Each number is 500 + 40 x the weight over the matrix's rms, rounded and kept within 0 to 999. Layers, rows and columns count from 0. Numbers have three digits each.

# layer 3 attention value, 320x640, rms 0.0435, rows 0-42, columns 128-191
465440506493442410495465537446494544523491482543476534503473458526484517529484471470428548402519521540494484491417467480499502517506441556533456518500492478462507513482478453478523484495453460
568538475499557478525503479526501514481516537478520506505554488528520557500528535476516591527541569501485500479524465480493453512499446508488454534533504523505519570478524512549506477492486445
483540548486514551512531506498510529439445522499553476548521455463587469501554504508507522465474492542498552500499550499507505527445575498489512475487512491492499519485427515467593536508569445
507551548486512472521544468504464463532504479524532518532525474457461537518517514544469527544470491525490474501478462557502476476543407521414497492475481512506519536469475541522483522529472445
489492518529516481521489490521453504496456457454516566497504548488525514491494452413502505528487527504483473505516506519507535547496512477523510493524482508472524501475499479485516487461475451
516539485524493537518482491488502527463470533464503480485527492533546520492486528486487524445513476491514449511479498532481470485501536536470563484497501547505471472444528548495450499538535516
501511512464554470510515478550516549491530535512472474485462487498512480414512484483471490516514578468509486476500537527558485503553529477489497500542493496461486476540538465445460505486476488
495517535511478519467490502516497520461504569477542542501530571516595501431493607490499498473432473534505472522507478519512535501468503487504553492474520490502515466445491499492439571512492494
507520469526514504512469504474465540482499552545508518453505536538518481542466496465496548512538488523476504481425515477500587537506420492491456532539538492460485463508514491504523476482547491
493526487501480494438525490467494444548500513517527464423550498510479482499454478482484486579505545484523556509531578467505491513499454501529515501498542526524488503553488533472500519485495519
497502516472514480575516508510512454565528462497496569524416490528487507443446521496539587421459531474473499509483532574524528496437534487500561482554460463545452436466482497502496490572565527
561569526499527508506500497534429543536484545513490493484477448551484481490451481511436517498485466452520521505485509494494525559532495484461491471467494474500523502435509464466487511526492513
545507439494510524528552445525486500497454489476547498527498510477519481425484571496509552511470500464468478487476485469517488448482499518474518500494524490517457503479444455519553478522468472
466525488473504497520487473506529487508559496528501503533502459564481470498489466464474503543458507503470513508547460440460520496496464467514474476536465522479537472506508484494525422511487521
471563476524564532473502441542499504527551510527482476540575499471454542438495535483562497514493590526591504482527502473509476484534554573538504518488548485557499448475536552533513494501497516
450520495486472540488558520512498558535505471506524497498497509522553469508523507537525520480514532555549467461475519464542538520458495549457531485476533513524500476522546524498461467499551527
492506443563513546504484489544529505542427482474479504450484467498589509438497476451447491471463532549474503549522494494575516505517508524480474505540433463465541521489415448530552540544545570
517504593547533443489458521458511455478518495484457509488486532482505496466401480546439502461494531506446525504538491431504553465522498547514484513526498501477518484537497507466468490436486473
480498393470509560522456473513488535534469475532511519537520490470524506452480536522512513525470552532561522540490509507531492496469473483472481489570522463515429475516517507576518474496518503
514522581563471509516506444531490499471557468543509457538447440482457498516492486455422453490530550581511528456508510479490541499528485488470537496547536488487454519481471509475550470483509475
525509529505458510514533471560437484476453540516521567535512548465499487489491495511494497539466535468524512465535477542504465497527499565498508492434493497530531507469463505521512553475511507
544467480487487516465523516479442515521474532535511502475508492494436483549526515445559547498471421460478488555436528553456514454450474516524538543467461466512524521495507498505546548511555498
508448517504529462542466522475529490518522475446487547432478477449547527507521519470462531499512523474559509493463527467473472508435526489574490530561490430470570499476479481527515491456452515
471525475575534517527479447533513514525473489549461510477538498479507497478543513456493446535510530457517513479486523489477531493517470502507502500469511434460515475495521508491528479540493512
468510502504524544598514472467526473469507455507467482497501498455489494496536524449534484494515506485513471419491530521524471510457446515547529540495488486561464455509476481441505467460540508
483486527546445551502540519463497464530486496512491522486500540521505473496494442443519449493485468467523554493478480474524487542479488487543495561517427519478474541510554491507496489490478485
537525502480482469474510478470515467500430580528503480467463449475489573491479526511467422507485485502512545484528456527466517476485462502466512499525534505493470560512503523515504536467557467
550463422494482486539488531525517483543495505432494449506500545512501501515439499527502466453513511524509511487511469473473556453480537448455478445551486469541457468487491471480534485465512533
475546447496508497505496463479461517481481540513567471412503565490562483552498487460467526473533484490470473508457547506518534525538508452505520463450462484438501511541527538490456472519494505
508471503527548566514466534485521500507505489545484530465529467475485523475554435467486495523547478501453471500546540556479526490478511498498458520419533462472474483535472594519511527520486500
483477480504497522524533484463488521543514504499502556560544520533484456522550476480510486531508525511516541507460545480500494505461529475499565480468476479489483486538556501442520492518539463
527486534542514508523507550489486526510453426558533561478475463507450515482480501492493512436483476488514477533483486537494533444541509564536527481499530490548490477501495546515563494510507509
530524479526545473521518567490461450462472505473543486424510567457530530510517465510483488439489478530478470514501524551469474457513461466502476479508470511448478549483499503435526494469512514
491480559477499531511540483497496516533526517506564554526474481467510522484447553468497519542530469521499477511472499461527470485504485487477477534514555497457521439522497545504478477503542522
498486535555496505487487564490464486519527546541504460542476486534485588474528438468483545437492520558492448459509449550517462441507486455484432471507512467503486515496499533513562471505520486
479491471433473536523535508506445455539504503494468564512475533476589506484530465554528541436471510508456497508509509452498418489514443487540509527451469497485492510520543473495525509458434524
540519539560510477448483513464512495501467489475451556490518474525509501501544510480471506478532485547547503549484525468550457486552494485470495492487485473507506513444488473494488477458501483
501536537538492424487471500527496488505523474548541527471485511514555490507484487525483519471496511496479505502546510550502575459483502412464503458472499467501524520527493553466480549503540490
483477497514494410479521510548489485445481474532469483507502527451446464454537469547440572498493557471533452514510499479436524482531536490511561514500532488547562486497516518479477509508445502
480544535514489555529495525505486483557484479478475486533522516575493515539483515508543538421528519569463486500508530461489438503481515466543487488514497456493559425472497509483516515480490526
505489492450490535458549524462458504516512467522451532470467443450512477464497518540482462524495510484452498512541525544524517510501506557513403555503496515508502510484543527508524504492532504
483511558492514431483534514474460522474478572536582527457564570474526488495559451490540500492496481514539471452435566512479542516528480531464565509532478527493492502573452461517475554479492509
539507499503500448443502553467520445463512543527477510490547460495549511534583477516566583487504482551551517488502517502523492488515505479487517521507446520456507551497501487485529543530520454